From a checkpoint of a small transformer trained on Wikipedia.
Size: 11 layers, 38.6M parameters.
Each number is 128 + 32 x the weight over its row's rms, rounded and kept within 0 to 255. Layers, rows and columns count from 0. The size above them is the row's rms in percent of the matrix's.

# layer 5 attention output (transposed), 384x384, rms 0.145, rows 200-207,231-239,263-270, columns 96-191
size [ 99  96  97 104 102 105 107 102 101 101 102 105 104 102 109 111 104 104 115 107 106 102 102 113 108]
[[106 176 144  90 107 125 150  94 131 137 104 128 105 150 102 127  53 161 115 167 156 143 102 148 102 111 135 132  91 109  96 130 154 157  96 111 112 116 136 116 185 110 112 141 116 111 156 150 133  59 132 119 127 136 188 107  87 138 130 150 138 125 116 149 182 101 106 138 128 170 149 104  92 127  82  91 117 109 152  99  78  88 190 133 126 144 169  78  52 139 138 119 180 187 146 156]
 [149 144 169 118 127 132  79 158 166 132 131  79 110 119 123 137  80 127  43 150 162 124 127 101 116 163 108 119 144  59 127  99 136 154 141 106 111 137 120 164 109  89 129 163 126 189 165 144 103 153 126  84 140 109 125 127 150 116 137 197  92  72 182 119 147  73 114 119 134  77 105 139 146 131  69 132 110  69 143 153 145 153  67  98 120  67 122  89 167 168 123 165 147  91 118 191]
 [ 86 156 101 124  94  82 148 154 119 102  96  40 131 147  87  87 141 115 100  92 147 129 112 140  57 127 148 142  86 142  86 124 114 177 103 123 111 172 143 114 100 220  91  84 132 149  87 181 150 126 202 120 137 161 186 133  84 148 114 107 133 114 127 113 136  55  65 189 108 144 123 112 105 179 130 102 109  77 157 123 106 120 149 115 130 104 128  84 112  92 110  89 192 155 133 104]
 [167  68 127  63 116 135 150 120  93 155 172 102 143 116 104 128 183 108  78 139 128  77 107 106 134  88 143 128 124 165 110 146 126 126 134  73  97 109 134 157  88 125 156 119 125  97 136  99  86 125 123 194 119 126 117 144 114 184 143 128 136 102 153 116 110 184 103 140  81 201  81  70 113 159  92 171  58 108 144 100 112  90 131 138  85 192 116  87  87 134 176 113  78  62 205  89]
 [169 118  66 127  91  98 158 202 123 131 148 128 152 122  90  79 166 138 100 125 122 157 120  91 117 134 171 129 113 159 117 112 108 135 130 172 136  94 137 123  98  75 154 140 170 120 101 108  99 160 175 147 115 135 128 114 101 122 128 153 235 109  94 149  80 179 173 157 113 133  68  96 130 185 148 166 144  91 155 105 146 149 111  80 132 184 192  78 109 159 141  96 102 113 102  96]
 [127 133  98  96 117 121 149  94 116 144  33 157 113 120 164 129 177 135 142 132 142 138 201 133  86  36 162 119 115 144 106 153 115 121 136 173 134 147 161 167 143 103 128 110 201 105 184 113 161 129 115 144 179 110 112 135 114 100 183  94 122 139 147 160 127 105 166  98 164 148 103 145  77 125 123 100 121  89  86 185 157 135 114 128 151 130 102  27 102 140 109 105 142  89 135 158]
 [123 131 143 136 172 137  94 127 158 139 128 135 184 169 141 195 140 135 134  85 139 123 121 152  89 166  91 109 153 179  92  96 117 146  73 107 138 125 160 125 148 146 143 137 158  74 210 110 128 143 122 122 153 154 131  93  97  98 126 104 136 119 113 126 127 217 131 144 116 115 163  63  88 159 101  74 108 118 116 143 101 138 123 125 165 185 139 119  87 130 153 117 104 178 125  87]
 [162 115 121  91 168  60 125  15  96 162  88 115 111  89 169 179 183 107 145 126  63 134 146 176 105 127 154 144 109 181 113 114 158 124 165 127 123 119 176  66  95 140 218 110  87 142 117 126  86 105 109 101 163  98 110 153 126 125 157 117 173 116  98  72 180 156  92 173 127 155  91  85 118 136 105 137 160 125 125  99 138 166 170  83 122 116 221  95 142 175 177 121 169  99 180 130]
 [158 100  87  73 191 178 121 148 133 123  81 116 151 132 135 170 153 132 131 158 134 150 164 133 144 160  78 169 154 115 114 106  85 146 148  73  83 224 127 131  50 125 109 128 161 101 156 168 123 192 145 124 130 120 165 108 146  94 155 122  81 149 106  46 126 143 133 166 111 146  83  99  66  94 141 119  99 131 123 193 136 120 158 157 190 123 159 105 180 104  78 133 133  97 148 143]
 [160  46 136 180 100 143 119 149 134 189 185  85 117 164 142 149  98 123 134 165 180 125 109 151 115 110 186 142 132 168  42 104  92 155 102 136 111 126 118 163 106 158 117  66 186 140  99  76 111 162 113 155 135 120 126 111 160 123 137  98 147 132 111  76 106  92 138 170 137  99 130 188 135 141  94 148 135  97 115 154 172 136 135 143 113  69  87  96 140 120  74 102 137  95  99 127]
 [113  76 125 133 158  94 108 124 130 147 122  89 146 147 185 156  82 110 173 203 106 111 142 132 101 105 180  86 173 168 122 112 140 116 145 194  77 144 130 108 215 135 113 182 158 204  79  68 155  96 147  98 157  62 106  76 169 135 109 129 139 168 149 136 189 124 150 123 142  94  87 196 156  89 112  72 123  89 100 146  83 119  95 154 118 108 112 134 110 126 118 143 195  54 146  79]
 [136 122 114 112 142 161 135 123 135 123 132 138 126  43 120 209 124 191 162 105 138 130 140 155 164 184 109  94 137  98 155 154 162 116  85 164  77  94 144 102 155  87 138 117 110 143 149  94 129  75 157 138 151 106 103 132 132 124 107 174 106 118 202  79 143 160 152 111 120 139  75 160  90  98  69 118 162 189 144 129 168  61  23 199  95 140 113  90 159 139 109 136  99 138 101 103]
 [ 80  98 121 134 124 100  92 105  66 153  90  67  84 137 203 149 116  99 146  83  83 187 178 142 120 114 123 168 133  96 138 123  88 118 154 151 150 161  74 125 100 119 154 104 138  93 106 145 145 163 193 121 136 129 135 132 201 134  80 157 148  90  86 130 111 111 195 124 158 100 174 125 157 141 154  68 162  94 167 191 141 126 144 152 177  67 122 147 104 123  95 106 144 175  93 160]
 [ 58 167 122 122 144 153 179 104 115 133  85 122 127 138 158 115 107 142 177  83  82 125 137 183 115 155 108 138 158 164  97 109 151 212 159 175 131 138 126 118 120 120 115 109 110 141 186 104 163 124 168 119 146 131 135  55 120 167 113 111 103 139 106 190 143 147 125 168 152 122 229 143  72 157 111 176  72 123 105 136 118 161 162 168 130  90 123 135 111 101 100 130 177 124 113 127]
 [ 60 101 135 124 153 178  40 136 111 106 161 154 157 142 104 152 117 135  75 178 170 114 118 158 166 142 112 126 175  95 118 132 161 140 165 204 131  95 113  76  66 101 114 128 161 139  63 167 166 111 128 204  64 103 123 102 111 151  87 154  89 105 150 106  96 131 123 209 100  85 112  98 162 119 118 124  77 113 104 113 141 125 124 156 139 110 151 162 105 127 136 187 118 148 103 137]
 [141 125 104 176  50 130 139 111 162 106 131 136 118 140 168  84 150 164 130  82  92 198 157 118 148 116 139 129 140 138 149 114 155 135 139 199 144 160 123 128 159 166 118 122 157 182 117 150  93  97 122 122  89 161 106 146 129 137 172 133 178 177 157 146 152 120  91  61 125 173 130 164  99  81  61 152 145 170 138  77 158 139 127 132  90  83 117 132 143 140  83 120 149 113 128 149]
 [147 112 105 121  65 125 171 153 114 117 126 136 138 158 137 113  95 129 133 111 115 148 135 142 154  98  67 152 135  61 147  96 147 148  98 138 121 183 119 174 161 141 129 125  90  82 125 126 151 136  80 140 126 154 163 109  57  87 146 170 114 100 106  96  87  99 113 143 137  84 137 141 152 121 171 114  71 112 103 171 146  68 157 150 168 129  94 165 112 149 116  78 149 147 119 160]
 [120 111 100  77  95 130  98 113  98 155 176  99  73 100 116 132 183 156 167 106 129  42 115 144 134  74 149 136 145 174 146 120 175  95 211 152 140  75 111  55  97 101 152 137 144 129  93  78 127  81 100  81 127 108 146  98 166 119 147 103 209 110 182 176 152 132 108 128 106  96 131 119 178 143 136 181 205 129 137  86  84 153 105 124 133 187 128 161 120 157 147 116 138 187  85 128]
 [103 136 102 126 123 100 195 113 136 106 158 172  79  46 140 152 137 137 138 117 104 148 134 119 156 138 120 147  94  95 156  63 141  73 104 104 104 125 146  76 151 156 119 115  71 145 151 151 128  74 150 167 150 169 111 157 123 144 124 133 101 161 111 157 144 139 140 133  80 105 122  70 175  77 141 162 147 163  83 174 128 145 136 125 149 109 181 184 123  75 138 141  63 213 135 178]
 [164 149 127 178 109 118 150 124 151 155 126 101 153 130 106 150 146 148 109 126 149 187  80 114 121 149 128 138  86 158 154 184 148 120 121  96 133 124 158  82  95 120 104  87 112  53 148 155 123 110 114 176 135  94 146 183  88  87 137 158 128 103 138 174 127 128 155 164 102 194  98 116 131 120 215 171 101 162 140  47 105 113 160 108 101 192  99 174 163 135  96 154 103 189 109 163]
 [ 57 164 141 201 112 128 112 115 131 150  99 133 109 178 103 106 163 154 166 135  86 130 118  45 134  74 171 144 106 129 102 105  83 108 127 111 153 166 103 121 144  94 135 162 156  82  88 140  80 126 110 144  94 104 114 108 131 112 142  91 133 124  50 165 118  68  89 105 158 156 104 105 158 144 145 172 146  78 130 162  99 136 131  82 145  87 150 158 122 121 128 115 134  31 151 183]
 [149 115 114 121 121 107 107 143 176 141 109 124 109 103  58 102 119  82 164 167 128 103  23 127 125 172 140 154 112 149 137 122 134 112 160 143 101 119 133  92  96 139 144 118 136 127 100 133 122 124 135 120  88 128  92 129  84 143 168 179 159 166 140 104 128 123 142  91  90 100 107  97 165 131 117 164  86 122  74  81 150 168 104 165  57  71 208 141 111 168 153 123 150 129  64 140]
 [186 161 127 135  90  98 101 112  97 144 126 139 147 113 121 113 150 127 121 187 165 122 121  52 150 124 127 162 138  52 160 149 159  50 121 128 149 141  97 118 175  96 106 163 137 102  94 147  85 120  97 124 124 120 159 132 166 136 109 164  73 127 146 138 122 151 168 119 144 108 102 146 129 124 162 105 142 157  88 133 127 133 135  94 146 158 141 110 161 135 120 109  68 136 149 180]
 [167 103 131  89  98 174 160 148 119 133 158  92 117  41 112 130  84 184  77 116 103 147 148  75 102 128  72 129  96 127 133 136 126 139 154  74 147 202 154 128  95 161  83 123 112 153 124 114  90 151  88  93 169 137 135 222 176 118 143 130 166 119 162  86 142 116 108  61 130 147 133 123 128 156 131 154 166 119 138 144 140 108 162 110 134 112 128  84  76 114  93 109 116  89 163 104]
 [115 163 109 103 196 161 100 103 147  87 163 138 108 102  68 146  88 187  88 131 137  87 118 124 116 134 185 104 188 149 182 131  98 124 150  99 138 174 122 129  99  83 157 168 125 132 157  74 136  95 118 123 159 105  97  89 167  76 130 134 111 122 127  54 108  72 150 130 132  99 125 165 174 139 179 111 194 101 144 141 137 112 158 131 132 162  64  68 154 146 135 151 147 104 124 175]]
# layer 5 attention value, 128x384, rms 0.141, rows 72-79, columns 96-191
size [107 110 110  99 104 110 102 101]
[[144 187 111  74 188 106 162 104 115  88 110 134  90 138  88 108 142 185 136  96 149 123 148 100 206 112 115 124 174  77 176 180 116 151 150 151 108 150 126 128 108 168 152 128 116 108 120 203 102 103 139 108  71 131 110 137  85  92 123 164 112  89 158 147 133 135 138 124 144  47 114  93 137 119 178 166 100 150 149 145  88 126 110 149 112 113 155 171 155  87 148 146 115 120 156 116]
 [107 157 107 165 140  99 149  93 194 160 119 165 113  98 107 146 159 121  63 126 107 153 112 157 154 143  92 114 180 121 127 140  96 145 140  95 145 157 140 114 106 109  94  99 111  98 134 189 142 122 165 138 144 202 171 172 180 130 122 151  86 106 119  96 171 155  98 131 102 129 163 127 143 111 160 188 142 164  89 143 138 179 143  84 135 160 183 126  87  66 158 118  87 172  71 174]
 [148 154 137 166 186 127 179 125 106  74 146  81 126 163 152  89 110 129  91 150 124 132 123 111 202  80 143 141 157 123  78 134 137 165 171 125 143 119 112 200 123 171  90 119 134  60 127 144 123 163  45 120 146 150  91 121 119 146 174  68 126 136 106 177  83  79  92 137 142 152 188  64 190 169 201 147 121 112 163 157  73 124 166 112 220  90 137 165 122  94 129 135 156  74 122 117]
 [108 190 151 135 102  73 156 156 170  61 160 165 128 135  60 140 136 151  89 126 146  96 165 126 156 145  82 120 121  96  84  90 152 157 163 146 139 102 157 149 113 141  83 147  53 199  60 111 129  72  62 173 114 135 111 107  53 102 142 138 107  77 149 121 139 122   7 136  92 120 100 134 125 109  61 138 118 105 136 111 153 128 119 113  78 113 114  98 122 127 126 168 152 126 126 110]
 [146 113 140 153 129  82 104 160 197  79 175 165 163 120 133 123 154 122  80 152  91 156 151 132 146  96 112 132 151 121 169  86 145  80 115 117 107 137  81 155 130 121 126 161 112 106 121 100  93 177  71  82 131 138 108 146 150  91 101 105  91  94 233 135 128 164 151 112  63 116  49 159 202  90 130 134 171 147 135 118 124 106  93  90 176 133 122 117 183 200 109 133 127 174 143 103]
 [163 171 117  94  78 119 156 139 152 140 151 104 108 118  90 129 157 152 184  94 154 131 131 117  89 130 153 150 162 143 103 130 159  97 131  82 167 146 112 115 165 211 139 136 113  92 141 156  88 147 159 139 190 141 109 202 113  97  84 125 107 117  83  79 181 130  98  85  98 147 110 187 124 155 135 121 191 132 116 125 160  81 126  81 141 154  66  89 119  89 106 122 169 137  53 137]
 [111 117 122 111 182 182 148 118 116 119 122 146 130 138  68 168  92  80  93 141 174 103  53 145 129 177 126 122  87 150 132 139 125 127 198  82  85  84 147 106 104 142 153 132 147 117  99 138 134  78  79 122 176  94  89 132  79 124 104 146  90 109 170  94  90 108 141 177 137 113 151 142 162 144 152 158 145 180 135 145  81 143 127 118 136 183 111 148  89 174 168 116 130 111 142 119]
 [156 149 130 129  93 165 108 217 154  93 149 116 148  88 128 129  95 189 113 138 147  89 140 117 128 101 176 104 101 168 101 128  99 125 144 162 147  91  69 122 135 119 143 150 178 106  80  96 156  92 160 197 124  80  86 122 164 157 141 132 127 187 156 145 104 100 129 113  73 118 135 124 152 147  72 157 182  89 107 151  97 149 107  82 125 114 106 142 102 123 146 160 143 149 144 154]]